Each number is 50 + 12 x the weight over its row's rms, rounded and kept within 0 to 99. Layers, rows and columns count from 0. The size before them is the row's rms in percent of the matrix's.

# layer 7 MLP up, 2048x256, rms 0.188, rows 73-100, columns 0-127
095:54 72 50 47 45 54 46 56 87 49 38 59 49 47 60 59 69 26 31 52 39 70 36 47 53 51 44 39 61 44 52 37 50 50 44 55 65 30 57 50 43 53 28 15 31 73 34 44 38 59 41 49 67 64 79 63 48 68 59 57 49 55 44 32 47 56 57 40 37 47 55 70 45 56 58 48 78 50 57 46 52 64 32 34 44 40 41 34 41 33 41 45 60 37 54 58 69 40 40 68 38 34 58 61 66 49 43 37 57 49 41 45 33 69 39 56 40 56 48 41 31 55 34 51 42 60 15 36
095:62 44 49 56 42 33 55 51 47 65 55 53 42 43 62 36 52 57 39 34 28 59 63 50 51 57 59 29 74 36 47 48 47 54 54 75 38 61 50 45 55 55 35 32 45 39 61 70 43 61 45 50 47 42 70 59 54 79 38 53 55 49 68 60 56 58 54 59 49 38 48 71 54 50 43 66 35 56 21 57 49 64 55 65 36 39 50 14 26 41 55 50 48 46 50 35 65 33 36 52 41 44 53 71 53 89 36 37 59 61 54 32 49 69 44 49 50 37 51 47 29 43 35 35 33 41 28 63
094:45 53 66 46 54 48 49 51 28 44 38 46 67 45 35 44 39 43 49 39 63 41 39 58 68 47 61 43 60 32 80 34 47 37 55 68 62 60 52 55 56 60 47 30 29 48 37 49 74 81 29 46 45 77 56 36 49 34 56 40 31 47 62 40 52 26 24 61 24 54 19 47 53 45 35 45 51 41 45 60 50 57 28 41 46 56 51 57 45 25 50 36 55 51 38 46 51 44 40 51 39 54 51 49 53 53 60 36 48 62 49 43 52 53 33 52 49 55 50 54 46 67 52 73 53 52 33 58
098:45 48 68 37 42 37 37 36 79 54 52 35 36 39 33 44 61 50 49 82 45 58 28 41 39 39 45 59 63 54 61 36 40 55 56 43 73 51 55 41 50 51 57 36 37 48 51 41 36 36 16 41 49 56 70 64 28 64 60 51 56 54 44 51 60 38 44 37 52 28 51 64 46 48 42 29 54 49 27 38 45 49 60 27 45 47 54 51 54 46 30 50 57 40 37 65 37 41 47 76 54 56 46 40 70 37 56 41 61 53 62 42 45 46 56 62 56 37 55 40 55 26 60 40 21 49 57 44
092:48 43 45 63 50 45 46 47 47 47 68 36 44 49 62 33 44 31 49 58 37 63 67 42 54 65 37 36 68 57 49 18 61 54 58 42 54 61 62 54 72 37 60 28 61 44 26 46 48 57 51 66 74 48 46 57 59 55 44 49 48 58 57 61 52 44 75 50 47 37 44 68 51 53 49 42 59 55 49 44 57 67 74 45 63 46 52 49 58 29 40 65 53 49 37 38 43 47 77 73 76 48 39 56 52 55 43 56 49 48 46 73 51 46 43 67 48 46 50 30 70 31 29 29 53 35 46 49
105:34 41 52 62 54 41 47 30 68 45 49 55 28 61 52 52 36 57 53 79 48 64 55 59 18 25 50 42 55 47 49 34 43 50 55 46 42 48 34 40 51 26 38 52 33 52 61 58 64 35 43 50 68 39 66 51 75 60 54 50 52 33 52 59 48 47 64 46 47 44 34 69 33 49 63 47 57 70 67 45 34 48 40 65 46 36 51 40 55 40 41 67 57 37 38 31 34 48 51 65 40 82 62 61 53 48 30 62 60 62 60 42 44 40 39 57 59 54 66 43 54 54 47 65 38 45 47 49
099:26 52 58 48 36 39 45 53 46 51 54 47 61 46 66 38 69 43 49 53 41 57 60 54 50 31 85 27 62 38 37 45 53 47 47 53 37 63 30 61 37 57 50 54 29 49 39 58 64 50 40 36 52 42 37 59 47 35 38 27 54 34 54 52 35 46 59 75 23 40 36 48 40 66 57 53 58 48 54 59 40 42 44 53 42 53 33 58 37 57 52 49 61 57 49 57 60 59 51 57 47 45 32 47 28 56 63 54 70 50 51 53 42 40 60 65 52 38 62 65 46 64 37 63 80 53 27 46
099:49 57 55 59 43 46 50 44 38 56 31 32 68 61 53 30 47 64 60 56 49 52 36 64 54 53 54 44 71 58 68 49 57 53 51 50 50 44 51 63 56 53 48 17 51 57 47 64 62 45 47 51 35 62 57 57 36 56 37 51 55 71 58 42 57 65 46 55 38 73 41 47 44 61 59 37 46 30 39 52 34 47 38 35 44 65 34 40 54 49 28 67 57 48 57 45 33 66 56 54 41 55 29 42 60 57 47 66 57 27 48 54 42 37 51 70 48 48 49 35 67 50 58 45 51 72 44 64
104:68 79 62 45 76 49 51 41 37 36 37 47 56 46 35 63 49 59 46 44 61 39 41 42 39 44 27 42 68 55 81 56 22 55 40 60 45 55 51 49 48 55 56 65 25 63 60 51 72 46 39 30 47 44 34 54 41 47 55 54 20 53 52 50 45 27 46 51 60 54 59 38 58 67 48 52 34 64 36 62 36 32 63 48 66 41 40 44 52 78 38 45 57 53 25 44 58 57 50 55 76 49 45 43 44 64 34 52 71 70 43 60 27 27 46 57 54 36 83 46 66 34 62 62 55 51 64 53
095:44 51 56 37 51 55 52 41 45 39 64 43 44 27 39 51 40 51 60 42 41 57 56 55 61 29 54 64 59 35 48 43 53 45 52 31 60 47 48 68 65 47 53 49 49 46 47 42 39 35 61 69 33 59 46 71 50 16 44 47 32 77 35 59 45 48 64 61 50 61 64 50 42 46 50 69 24 51 77 34 64 35 35 46 49 33 57 54 67 52 60 33 47 80 54 61 38 51 51 54 72 46 64 62 47 52 59 32 48 41 64 46 44 22 52 58 33 37 26 59 46 60 61 77 53 41 39 65
100:51 60 26 51 35 57 55 56 61 38 52 50 49 37 29 55 34 54 39 28 46 64 23 56 61 49 45 46 59 49 55 53 52 30 61 56 49 37 54 69 63 53 52 65 24 43 46 47 20 55 42 65 38 66 65 41 61 39 50 54 67 41 49 46 62 70 60 63 46 49 40 75 58 56 47 51 29 46 67 70 16 53 45 47 74 39 32 43 48 58 54 47 64 43 48 39 55 77 52 54 41 57 46 58 47 48 58 48 50 35 65 36 62 49 32 42 46 61 45 55 57 35 39 43 30 51 23 35
091:46 32 31 51 48 48 62 45 52 50 57 62 42 23 63 50 32 58 48 41 49 47 54 30 50 42 39 50 42 43 40 31 45 48 48 62 54 46 44 44 69 64 33 53 59 53 46 43 52 35 44 57 36 55 63 75 48 57 43 44 59 37 44 47 68 29 48 55 60 45 30 67 53 38 58 67 57 39 32 37 18 46 69 67 49 47 45 84 49 60 59 57 50 43 48 67 65 21 43 60 27 59 35 62 72 54 56 46 66 37 57 53 53 60 37 33 68 43 46 51 61 67 48 53 35 61 58 47
092:52 47 67 48 54 60 79 47 36 31 41 39 73 41 46 39 65 68 49 36 41 37 54 28 36 71 59 53 57 52 38 57 46 68 56 32 35 35 55 56 61 44 63 63 46 53 55 46 44 50 39 36 54 44 40 47 41 43 25 61 48 44 49 64 46 56 69 57 65 51 63 40 67 30 59 70 46 54 25 40 50 40 78 54 56 62 68 44 53 45 46 56 51 74 55 42 43 64 55 62 72 47 47 47 52 59 60 48 61 51 50 36 40 46 76 66 67 36 52 20 56 40 61 54 68 47 43 48
096:59 24 49 31 49 43 59 40 41 40 67 42 45 45 32 48 53 59 34 56 44 69 33 36 48 40 34 55 68 54 76 69 53 49 43 57 52 55 69 24 33 46 85 59 66 52 43 64 34 34 55 67 55 55 49 73 39 37 41 59 38 52 50 28 69 37 45 35 62 49 47 71 61 40 38 60 48 37 58 43 75 30 47 66 33 54 40 60 42 53 45 33 48 70 41 63 50 53 44 34 61 48 51 47 60 62 50 50 46 60 49 66 35 39 51 51 54 39 66 47 36 65 25 42 43 36 35 56
086:59 38 64 46 40 54 45 52 66 44 54 34 48 59 28 25 53 68 24 74 44 37 39 39 46 27 69 58 59 72 54 36 68 49 52 60 62 64 54 48 45 64 41 40 42 31 65 47 32 27 55 35 43 46 43 55 50 40 68 34 67 69 55 44 42 50 54 56 71 54 65 29 45 46 46 40 37 40 44 40 46 50 45 56 35 56 54 42 24 43 51 41 41 40 32 51 79 32 51 39 52 45 64 52 57 48 35 35 50 57 26 57 40 56 42 34 63 54 45 22 71 71 72 61 47 32 50 50
097:32 43 51 37 39 53 63 35 73 44 66 82 41 37 35 51 29 56 46 43 75 50 68 40 52 46 49 52 61 40 59 36 41 39 38 82 36 66 41 48 41 54 59 37 46 49 46 45 40 54 44 55 60 55 44 46 57 43 49 35 42 42 68 58 45 52 51 61 54 53 44 68 48 53 54 58 46 61 43 59 34 54 62 64 55 29 31 49 26 35 64 57 62 53 49 67 55 60 56 50 47 53 40 32 26 60 58 47 44 36 47 54 49 48 51 47 42 46 29 49 58 49 57 39 49 47 32 32
107:45 35 59 62 49 82 41 35 57 21 54 34 43 66 44 68 54 26 53 43 46 57 42 71 39 35 38 50 42 40 44 37 40 51 40 39 40 65 50 51 30 32 53 63 51 45 54 48 63 54 32 57 30 66 24 63 66 86 63 44 45 50 28 65 38 46 58 56 44 56 49 59 64 66 51 25 58 35 29 69 51 62 46 60 32 46 58 52 11 67 44 40 66 56 58 36 42 57 36 39 69 52 42 49 65 52 49 45 55 58 33 57 55 68 61 57 68 51 48 30 42 42 56 61 42 57 51 36
110:65 46 54 42 45 54 15 39 53 43 64 34 59 41 62 55 55 34 41 42 58 74 48 60 52 33 58 60 35 46 42 41 48 29 53 69 81 37 75 32 58 85 56 63 42 45 39 71 57 57 38 82 46 54 50 46 68 61 69 51 48 56 61 40 31 65 58 29 49 54 51 49 56 54 38 45 41 46 53 38 46 60 50 74 54 40 34 50 53 56 48 59 58 48 53 54 57 63 60 29 57 57 43 35 44 45 42 43 40 33 42 57 63 56 42 34 52 48 40 79 49 63 34 48 44 70 21 58
093:51 52 49 54 46 35 60 36 50 43 62 56 46 52 45 65 64 55 56 56 81 57 36 58 50 54 35 52 35 49 36 51 41 36 43 41 44 70 62 48 48 52 58 39 29 48 59 53 55 46 32 47 57 34 55 62 46 68 60 50 52 44 42 56 64 51 37 49 56 54 66 52 42 19 51 38 54 45 33 52 41 47 39 61 40 43 50 54 61 76 71 65 35 54 53 49 57 29 51 26 59 37 42 46 44 54 49 55 51 69 54 53 76 49 44 52 42 58 55 24 43 46 58 68 48 53 54 44
092:46 36 50 58 55 30 64 66 58 61 41 38 41 52 58 37 39 54 63 43 38 58 52 43 68 65 48 62 38 46 38 40 40 41 44 52 65 49 23 50 57 51 45 33 47 35 53 49 46 49 42 48 43 39 62 40 63 63 58 27 67 46 60 29 23 59 67 57 57 53 27 35 59 54 44 40 44 39 61 59 48 36 60 41 52 38 64 65 50 65 36 57 49 53 60 31 64 48 44 49 42 53 30 51 21 58 63 42 53 61 31 59 54 38 73 46 67 48 68 74 43 25 50 53 32 38 41 59
100:43 43 54 41 58 63 20 33 64 56 37 74 35 50 42 41 59 57 31 60 48 21 32 59 43 56 55 29 55 35 48 45 42 19 54 42 64 40 69 48 63 51 45 32 40 58 66 42 45 44 36 63 66 42 42 68 37 52 42 30 84 63 40 59 45 30 71 44 68 44 55 37 63 46 40 50 57 53 59 52 55 76 26 31 54 47 50 51 56 50 55 46 50 49 67 41 65 26 43 63 57 47 40 36 31 37 54 38 43 49 79 73 67 83 54 64 58 40 68 57 25 73 80 57 44 54 53 45
107:48 48 48 53 50 55 57 27 64 42 48 69 52 52 48 66 50 84 55 55 71 32 21 62 47 49 51 46 61 38 28 37 43 53 45 33 59 65 36 58 51 56 50 48 57 45 28 54 52 17 47 33 41 36 36 40 59 45 35 54 43 58 44 50 39 53 62 47 54 56 54 59 41 44 46 65 24 52 32 47 60 48 52 38 33 40 33 58 40 85 59 33 50 48 45 44 52 44 46 53 47 48 56 48 81 66 29 35 56 35 45 58 25 51 41 47 39 27 50 59 46 63 47 32 61 53 46 59
099:55 32 46 48 35 47 57 57 49 49 47 44 56 49 30 54 33 51 38 42 29 56 41 25 42 49 39 58 60 34 34 45 43 55 41 40 48 74 49 41 50 42 31 71 74 47 54 48 51 53 62 61 72 67 40 54 46 42 50 58 43 52 72 44 59 77 36 37 61 45 41 72 65 51 50 40 72 52 58 29 43 71 63 42 57 33 47 73 55 60 69 58 58 57 34 47 42 66 42 40 54 53 69 54 59 46 56 35 49 53 77 51 42 20 53 37 47 77 57 54 24 46 49 44 54 35 47 58
106:63 58 69 36 46 36 66 71 60 83 51 65 59 52 75 42 51 49 43 48 57 50 56 44 47 61 48 50 80 56 42 49 38 49 36 45 73 47 44 56 42 40 42 63 40 50 47 48 46 47 29 54 46 41 48 46 35 48 60 45 39 41 36 53 53 56 59 63 47 33 51 52 27 75 51 33 60 57 24 57 39 45 50 30 59 56 48 44 18 59 28 36 66 33 43 66 64 63 53 67 37 53 43 48 41 44 58 65 66 50 49 34 43 22 39 33 37 55 41 50 40 29 40 55 60 56 39 30
093:50 67 41 38 39 38 38 65 64 30 56 67 40 48 43 72 47 67 53 49 32 73 44 43 38 39 34 48 60 47 55 52 50 38 60 59 58 69 58 57 59 54 56 50 47 28 68 41 52 64 47 58 33 52 47 70 72 60 47 66 32 63 28 48 23 55 52 40 69 37 22 71 49 57 21 63 39 47 30 57 46 57 51 62 64 43 41 57 49 57 68 44 37 47 50 37 71 36 52 29 57 70 48 41 54 54 57 39 38 43 76 48 55 60 65 40 41 67 26 42 41 36 30 53 39 39 37 42
086:53 48 49 41 62 67 56 51 56 41 46 70 40 54 54 54 46 62 68 56 73 52 36 43 51 47 55 43 40 57 73 45 44 34 46 51 47 61 61 36 58 59 54 40 73 52 36 31 68 43 24 63 53 40 61 60 26 41 59 36 56 27 31 42 39 72 54 77 58 53 43 57 35 40 49 42 34 56 38 73 40 42 42 57 36 42 61 47 55 31 52 67 46 46 59 39 53 68 63 55 45 33 52 60 32 34 43 48 48 71 33 48 48 62 82 61 57 39 49 46 34 54 46 57 55 37 54 55
097:47 46 33 55 36 61 46 57 60 49 59 12 39 14 44 62 37 52 49 25 55 58 63 60 45 55 55 32 53 53 49 53 50 45 62 62 33 51 43 34 42 55 49 71 39 59 46 45 51 47 43 58 63 34 54 45 53 58 45 38 53 46 50 75 57 40 33 38 36 47 54 84 55 58 43 29 42 58 10 45 41 77 74 56 46 38 49 58 50 60 59 37 52 35 36 64 45 51 27 41 38 59 50 53 38 57 43 67 37 51 64 52 50 54 41 52 64 44 62 43 55 54 56 45 62 28 44 63
112:46 33 64 70 51 45 56 53 50 46 46 51 32 63 47 47 68 52 38 46 51 55 72 37 44 54 46 30 38 44 71 41 51 66 24 64 60 62 42 55 53 47 70 62 61 32 47 45 58 74 36 72 64 35 57 84 42 66 44 50 29 49 50 51 55 54 38 19 61 50 69 48 44 54 41 41 30 42 24 48 66 60 26 36 51 72 66 27 57 70 55 60 40 76 66 46 62 42 57 53 46 40 48 58 35 65 31 26 43 47 47 44 57 51 52 45 60 59 70 55 36 47 52 34 42 64 47 60
# layer 7 MLP down (transposed), 2048x256, rms 0.189, rows 73-99, columns 0-127
104:49 59 46 52 25 67 50 69 77 58 34 68 27 31 29 35 60 58 48 47 46 60 49 54 47 52 42 29 52 38 62 59 41 76 35 62 61 30 58 71 46 41 57 71 41 40 51 50 48 49 49 47 41 59 53 48 45 53 61 47 41 49 56 63 22 22 68 44 45 71 36 33 58 69 52 53 45 52 61 43 69 49 33 42 40 40 42 45 45 41 54 26 40 52 58 52 44 45 54 70 41 56 49 58 53 54 40 50 67 28 33 63 45 64 44 47 71 35 52 48 29 46 54 71 60 52 48 44
092:72 55 56 44 68 64 43 39 65 43 48 24 38 58 75 38 46 34 31 49 65 60 59 42 48 45 57 52 43 49 46 57 51 65 44 39 61 44 60 49 51 60 51 55 48 56 58 61 53 60 75 47 30 59 74 38 58 43 42 66 76 35 24 71 54 21 50 62 71 40 43 53 69 59 32 51 48 36 64 51 39 47 52 45 58 35 57 75 39 23 43 39 73 47 51 44 40 36 40 49 54 44 51 52 34 49 35 48 47 47 38 31 36 70 46 57 42 53 32 69 82 44 56 29 67 53 74 54
095:62 52 44 51 51 34 51 62 63 43 53 40 53 38 45 59 40 55 45 39 46 29 51 54 83 60 63 45 31 74 68 47 54 28 52 56 52 63 32 31 41 41 49 51 54 46 42 41 68 49 60 64 52 43 43 64 51 73 54 53 30 49 48 42 23 51 51 46 39 67 38 53 47 53 50 48 43 41 46 28 35 45 19 45 58 64 56 50 47 65 67 42 42 53 38 59 56 58 48 53 67 57 54 47 58 55 43 53 56 58 46 57 52 30 61 61 46 59 86 40 29 55 57 62 32 54 27 59
101:61 63 53 52 61 57 49 45 81 58 59 51 73 57 41 36 76 46 63 54 69 44 54 28 50 61 59 54 33 44 44 44 37 64 45 45 72 56 42 58 47 57 53 41 38 31 51 24 51 33 44 58 39 71 37 40 69 42 36 46 51 52 40 44 81 60 43 60 69 55 43 56 25 38 56 54 51 42 48 37 47 45 57 64 47 20 38 51 52 50 32 44 38 56 65 56 45 48 30 36 50 59 55 48 41 29 36 53 51 52 33 56 60 63 27 29 62 51 37 45 29 47 29 48 56 58 34 39
093:58 43 35 76 62 60 44 52 76 57 44 63 68 57 53 34 60 47 53 56 43 44 43 63 38 56 70 61 51 36 57 62 82 53 64 37 59 40 47 45 46 47 44 48 51 52 39 66 62 47 48 54 59 38 32 39 71 30 64 35 38 53 53 80 71 63 46 43 53 35 50 41 46 65 27 64 49 56 42 49 53 30 47 64 40 36 56 52 51 40 56 38 75 30 55 33 38 23 56 22 66 64 53 44 38 66 62 46 65 39 29 50 47 35 53 53 61 61 49 41 80 43 48 50 60 39 63 49
105:53 32 33 51 52 52 52 58 76 49 41 57 42 62 48 56 44 71 43 55 60 40 57 72 33 42 54 64 21 56 46 61 45 73 39 62 39 19 32 56 54 19 62 53 74 31 64 42 48 54 36 50 68 32 51 62 51 34 56 26 52 39 50 57 45 63 43 68 34 47 70 85 43 59 57 64 52 44 66 46 40 43 32 48 58 62 52 54 57 45 50 51 55 40 23 46 50 52 54 46 45 68 48 56 30 52 54 40 59 47 46 47 38 64 54 41 55 41 28 55 49 55 64 37 45 54 60 73
105:53 46 50 70 54 35 68 49 31 59 63 57 53 49 42 45 49 46 49 63 42 72 56 30 49 58 47 58 56 75 65 39 53 34 15 45 52 45 54 55 70 23 49 57 50 44 63 39 40 25 58 64 52 59 31 35 41 36 47 50 49 37 40 37 56 52 50 35 44 45 34 45 46 68 49 33 41 52 45 39 46 43 47 50 38 57 52 47 59 39 62 40 52 74 36 63 53 55 28 41 84 47 39 56 47 56 50 47 33 55 35 74 50 50 49 35 44 36 52 41 77 57 24 57 39 61 52 16
102:48 66 50 46 49 55 59 46 37 51 48 30 65 56 60 51 65 58 54 46 62 71 40 56 32 45 38 40 31 45 52 56 41 72 64 41 53 69 33 47 53 48 54 58 72 67 61 58 43 40 51 44 56 48 16 63 51 55 42 68 42 42 39 62 20 67 51 46 71 78 52 51 44 41 50 57 50 39 46 71 52 42 59 41 53 50 65 42 64 59 37 41 30 51 27 53 27 35 58 54 32 58 58 56 47 40 56 52 58 28 43 74 10 81 41 65 51 58 75 37 24 52 34 44 68 52 51 29
103:66 53 45 51 55 46 65 59 56 73 53 57 52 47 60 44 46 45 65 55 43 25 33 46 55 54 31 37 69 56 64 57 46 63 53 34 28 45 37 40 55 52 60 63 41 67 23 40 26 68 44 36 57 34 47 46 45 74 39 57 49 44 64 66 60 78 68 56 42 55 45 53 56 42 54 41 37 47 41 66 41 31 50 44 27 53 53 35 62 60 63 37 35 47 40 69 59 43 48 49 77 57 57 60 54 29 65 68 44 50 48 44 58 40 48 66 67 43 77 59 51 60 44 55 59 52 54 24
094:21 52 64 60 31 47 53 43 45 65 51 37 56 46 38 42 53 45 55 67 48 52 50 46 41 36 75 54 55 33 37 46 50 52 44 61 46 47 50 43 42 29 39 45 41 45 34 46 54 19 80 44 67 42 44 47 50 46 28 53 51 58 60 51 40 35 50 75 74 59 45 57 61 50 64 44 46 55 32 49 57 63 51 68 49 53 44 50 41 33 58 43 59 81 31 51 45 45 53 44 61 54 40 28 55 72 55 72 28 50 40 43 38 56 66 43 51 45 56 43 51 56 59 52 45 63 55 44
104:58 56 61 46 46 44 55 64 37 56 35 62 52 44 63 50 49 65 31 49 48 42 45 53 54 52 66 41 42 51 69 50 44 48 39 68 40 43 54 61 69 44 35 42 61 50 43 57 35 50 56 50 71 74 40 55 51 30 35 48 52 44 42 29 46 47 58 49 75 58 64 61 38 49 67 42 68 56 58 42 55 52 59 39 36 41 36 45 18 60 51 63 45 61 28 71 48 40 45 59 48 42 46 52 35 57 38 76 31 48 57 58 50 62 38 55 43 63 65 44 60 57 46 79 52 51 44 61
082:44 49 43 64 44 42 53 63 51 56 39 42 57 47 41 45 53 40 58 72 51 55 48 74 33 28 71 57 25 54 46 63 59 45 51 55 30 65 69 38 46 31 63 52 39 47 56 50 66 50 56 27 28 63 35 33 68 34 50 75 15 67 45 57 42 67 54 49 46 45 70 26 57 50 66 42 44 60 62 54 58 51 37 17 58 64 39 49 59 54 44 41 64 60 38 27 50 70 71 57 61 56 31 40 56 73 53 55 40 59 41 52 44 44 70 46 45 58 25 55 53 54 50 40 64 67 55 57
093:31 58 52 38 46 46 22 52 52 48 55 46 28 35 44 38 34 39 47 55 30 69 37 45 53 44 56 40 39 40 35 55 69 45 51 43 54 51 41 50 40 36 47 50 49 55 52 58 47 60 35 47 39 56 51 65 59 49 42 55 66 25 63 59 42 53 44 51 59 76 52 65 58 47 34 64 62 36 54 73 42 54 43 46 43 45 53 45 40 50 64 24 34 67 52 55 51 55 46 71 58 47 58 47 61 53 33 41 64 47 47 99 52 51 67 55 61 52 48 29 61 59 78 40 56 44 51 50
103:51 58 27 74 18 37 15 53 58 51 59 68 65 58 31 51 39 45 37 60 55 58 49 50 39 50 38 67 57 61 48 35 40 58 62 34 71 38 59 46 62 53 53 49 64 46 63 54 47 67 46 65 44 46 38 47 26 53 50 75 56 42 55 26 56 48 36 39 50 43 59 44 56 67 57 60 71 54 49 58 62 24 61 27 56 63 56 63 56 66 39 29 63 37 29 44 69 37 52 55 66 27 56 61 57 55 52 39 35 55 55 64 52 56 27 39 54 61 45 55 42 76 57 51 46 64 52 39
096:44 55 54 60 72 50 46 39 44 54 71 56 52 72 48 64 43 67 61 57 50 74 56 47 52 58 36 28 57 37 41 46 57 56 50 45 45 34 70 43 52 40 38 57 55 69 49 37 49 76 61 53 77 72 27 58 56 53 53 63 37 49 44 62 59 58 51 56 43 57 43 42 67 46 67 57 58 48 48 46 41 53 59 75 68 37 34 43 37 47 34 52 49 49 49 56 52 71 63 48 60 78 45 40 53 40 47 56 32 45 64 33 20 63 48 66 46 26 60 34 55 38 48 53 45 57 49 46
094:56 71 64 51 45 57 26 27 36 45 45 45 48 76 51 54 60 63 60 31 51 32 33 57 56 34 49 37 68 52 56 61 68 66 42 55 42 45 55 20 50 56 34 54 46 63 61 43 67 45 60 46 66 60 45 46 48 69 63 49 32 70 42 52 29 59 38 37 58 75 41 45 53 58 39 53 51 50 49 60 43 67 33 43 61 56 55 42 61 53 44 71 50 67 48 30 58 39 51 51 49 59 62 38 48 72 59 35 36 46 59 46 26 61 72 46 45 46 59 36 53 61 32 38 52 39 50 47
106:50 51 39 55 44 65 34 30 56 59 38 24 67 43 45 43 44 34 50 46 49 52 50 45 34 32 49 56 42 60 42 36 53 65 50 56 45 54 74 49 44 25 67 67 49 36 44 46 57 40 62 50 25 53 81 27 63 50 38 70 42 50 61 51 58 81 82 62 48 55 58 61 61 62 56 55 67 32 43 60 45 62 71 48 38 53 47 60 51 62 69 54 74 43 64 54 65 40 33 59 57 29 39 42 47 50 50 33 60 54 50 65 63 58 48 36 52 61 36 67 45 57 28 51 43 60 58 50
092:64 61 51 36 78 58 60 39 71 62 46 51 60 68 42 57 46 69 66 64 48 50 42 35 47 62 35 28 40 43 66 41 46 31 40 51 32 65 45 39 37 60 61 70 42 47 53 30 59 45 72 46 51 48 43 47 48 31 61 55 32 59 49 37 63 44 43 43 37 71 53 52 43 36 63 53 54 36 42 64 53 63 48 44 38 63 58 64 67 54 67 55 53 58 61 49 35 47 28 58 55 45 37 65 33 50 57 56 59 38 26 59 34 54 69 55 62 45 35 58 45 52 52 39 48 49 61 40
096:48 69 63 31 38 41 52 37 38 48 58 49 53 42 41 38 52 66 38 72 82 47 46 62 32 50 65 68 44 67 40 53 41 47 59 56 52 34 43 60 56 52 53 46 42 46 42 64 52 60 58 45 49 69 37 48 47 75 55 52 46 29 60 31 52 55 73 61 57 16 55 64 42 45 57 45 57 42 42 57 50 56 41 46 65 66 54 57 60 58 54 75 53 57 52 36 40 48 66 63 48 34 32 34 48 39 60 31 38 67 30 26 66 56 48 69 67 41 46 29 44 33 62 44 65 44 79 56
090:53 46 36 47 50 67 53 24 39 38 44 51 62 58 44 50 48 35 57 32 34 26 39 35 42 39 47 50 75 47 59 69 39 52 41 59 46 55 32 45 57 50 27 51 40 61 46 60 61 70 67 62 54 45 68 30 59 24 38 52 46 59 63 54 52 43 53 47 46 45 63 60 55 28 63 66 45 55 55 65 55 53 39 46 51 34 48 61 54 16 40 60 27 44 36 58 27 42 64 50 51 60 36 31 64 46 36 59 61 47 30 53 48 82 59 46 41 49 27 57 28 39 28 41 61 49 37 40
103:60 42 58 27 56 59 62 49 58 65 43 47 63 60 48 52 55 67 37 48 43 41 47 53 59 59 49 54 30 53 55 77 36 27 66 41 44 37 45 50 72 38 65 46 43 44 21 53 57 35 74 44 52 66 45 63 59 41 39 45 60 70 27 52 64 44 69 54 67 56 54 53 50 45 61 38 39 77 42 40 42 76 54 40 58 54 49 40 32 63 43 58 49 40 42 67 65 49 50 65 49 63 50 46 50 24 60 47 38 26 63 64 43 20 65 63 39 40 44 34 58 49 80 43 31 55 55 71
104:44 61 37 46 81 52 53 44 39 52 43 65 37 48 48 41 57 38 58 53 53 48 40 40 52 56 48 56 60 41 30 52 55 52 41 54 68 55 48 55 40 55 39 45 47 43 51 39 56 35 52 28 55 52 55 63 48 73 40 60 53 42 64 45 53 49 63 57 31 69 34 51 48 65 51 43 42 46 66 58 46 55 32 54 49 48 43 46 70 42 70 50 40 56 44 75 57 39 38 54 53 52 53 61 71 35 33 52 35 47 33 54 26 61 39 40 47 33 55 60 42 49 43 56 67 59 56 49
099:78 24 42 61 48 39 46 44 49 69 38 58 27 40 39 63 44 45 63 39 57 53 40 49 59 62 48 56 68 66 56 55 42 31 62 89 41 55 38 62 40 61 36 40 46 43 74 33 47 35 47 54 42 76 47 56 58 43 51 56 48 41 41 44 52 62 58 59 69 66 45 36 45 34 63 33 44 39 42 51 34 40 21 45 58 46 40 66 48 58 40 35 63 47 49 31 79 63 37 58 57 40 58 44 51 64 58 57 62 25 61 70 39 51 49 43 55 47 78 42 41 38 47 53 41 66 36 47
108:46 48 46 64 51 39 62 55 59 60 55 68 57 41 45 69 46 53 49 59 34 36 34 64 60 49 49 78 50 48 30 47 25 35 43 32 67 35 15 54 41 34 48 49 50 50 56 33 30 42 37 46 59 50 44 70 61 58 47 38 51 65 41 33 29 26 36 57 36 53 74 47 66 58 48 27 48 56 44 19 40 38 42 48 62 42 58 54 39 51 49 42 54 43 61 50 47 63 39 58 40 55 48 57 55 49 34 47 68 45 68 54 38 61 33 35 46 55 53 60 49 45 56 60 55 53 53 47
086:55 47 35 46 50 35 42 46 37 55 59 39 43 55 55 33 44 47 42 48 47 24 43 46 51 54 44 41 22 53 66 56 57 32 51 73 48 51 56 33 35 40 57 32 58 66 53 56 48 45 43 40 65 44 52 49 50 42 26 79 73 52 61 46 60 60 47 47 50 38 77 41 35 44 50 55 50 50 53 50 59 27 62 40 66 63 46 57 52 57 53 69 41 62 47 50 44 63 73 44 45 57 15 45 45 82 76 40 59 51 52 61 42 68 47 34 35 27 55 43 53 43 16 23 66 54 46 37
091:50 52 48 66 34 48 36 54 54 32 45 30 33 48 81 48 54 64 40 68 53 57 44 75 46 39 25 54 55 60 45 53 55 45 56 28 43 54 55 39 54 42 42 46 38 63 68 57 51 48 45 59 38 78 49 41 49 67 48 61 44 49 79 56 83 54 42 51 56 57 54 44 58 59 62 35 51 57 37 43 34 41 39 49 61 58 41 35 27 48 47 23 61 54 61 46 58 48 58 67 59 46 55 51 51 50 50 57 57 61 76 43 73 47 52 47 55 35 65 50 44 61 65 49 44 46 60 55
094:68 45 56 28 58 47 37 59 49 32 65 47 52 56 30 62 36 61 59 57 73 34 27 57 57 46 50 43 39 61 65 25 59 50 55 24 53 49 47 52 53 68 48 52 36 40 44 52 36 43 70 55 63 68 43 45 44 30 72 52 56 46 48 49 39 57 56 69 44 35 52 42 49 40 43 49 49 27 66 54 38 35 45 57 55 54 34 76 46 49 35 27 50 53 68 60 47 25 54 64 61 55 48 47 48 42 61 36 49 50 84 61 66 45 52 33 41 41 41 74 66 69 40 49 46 29 64 47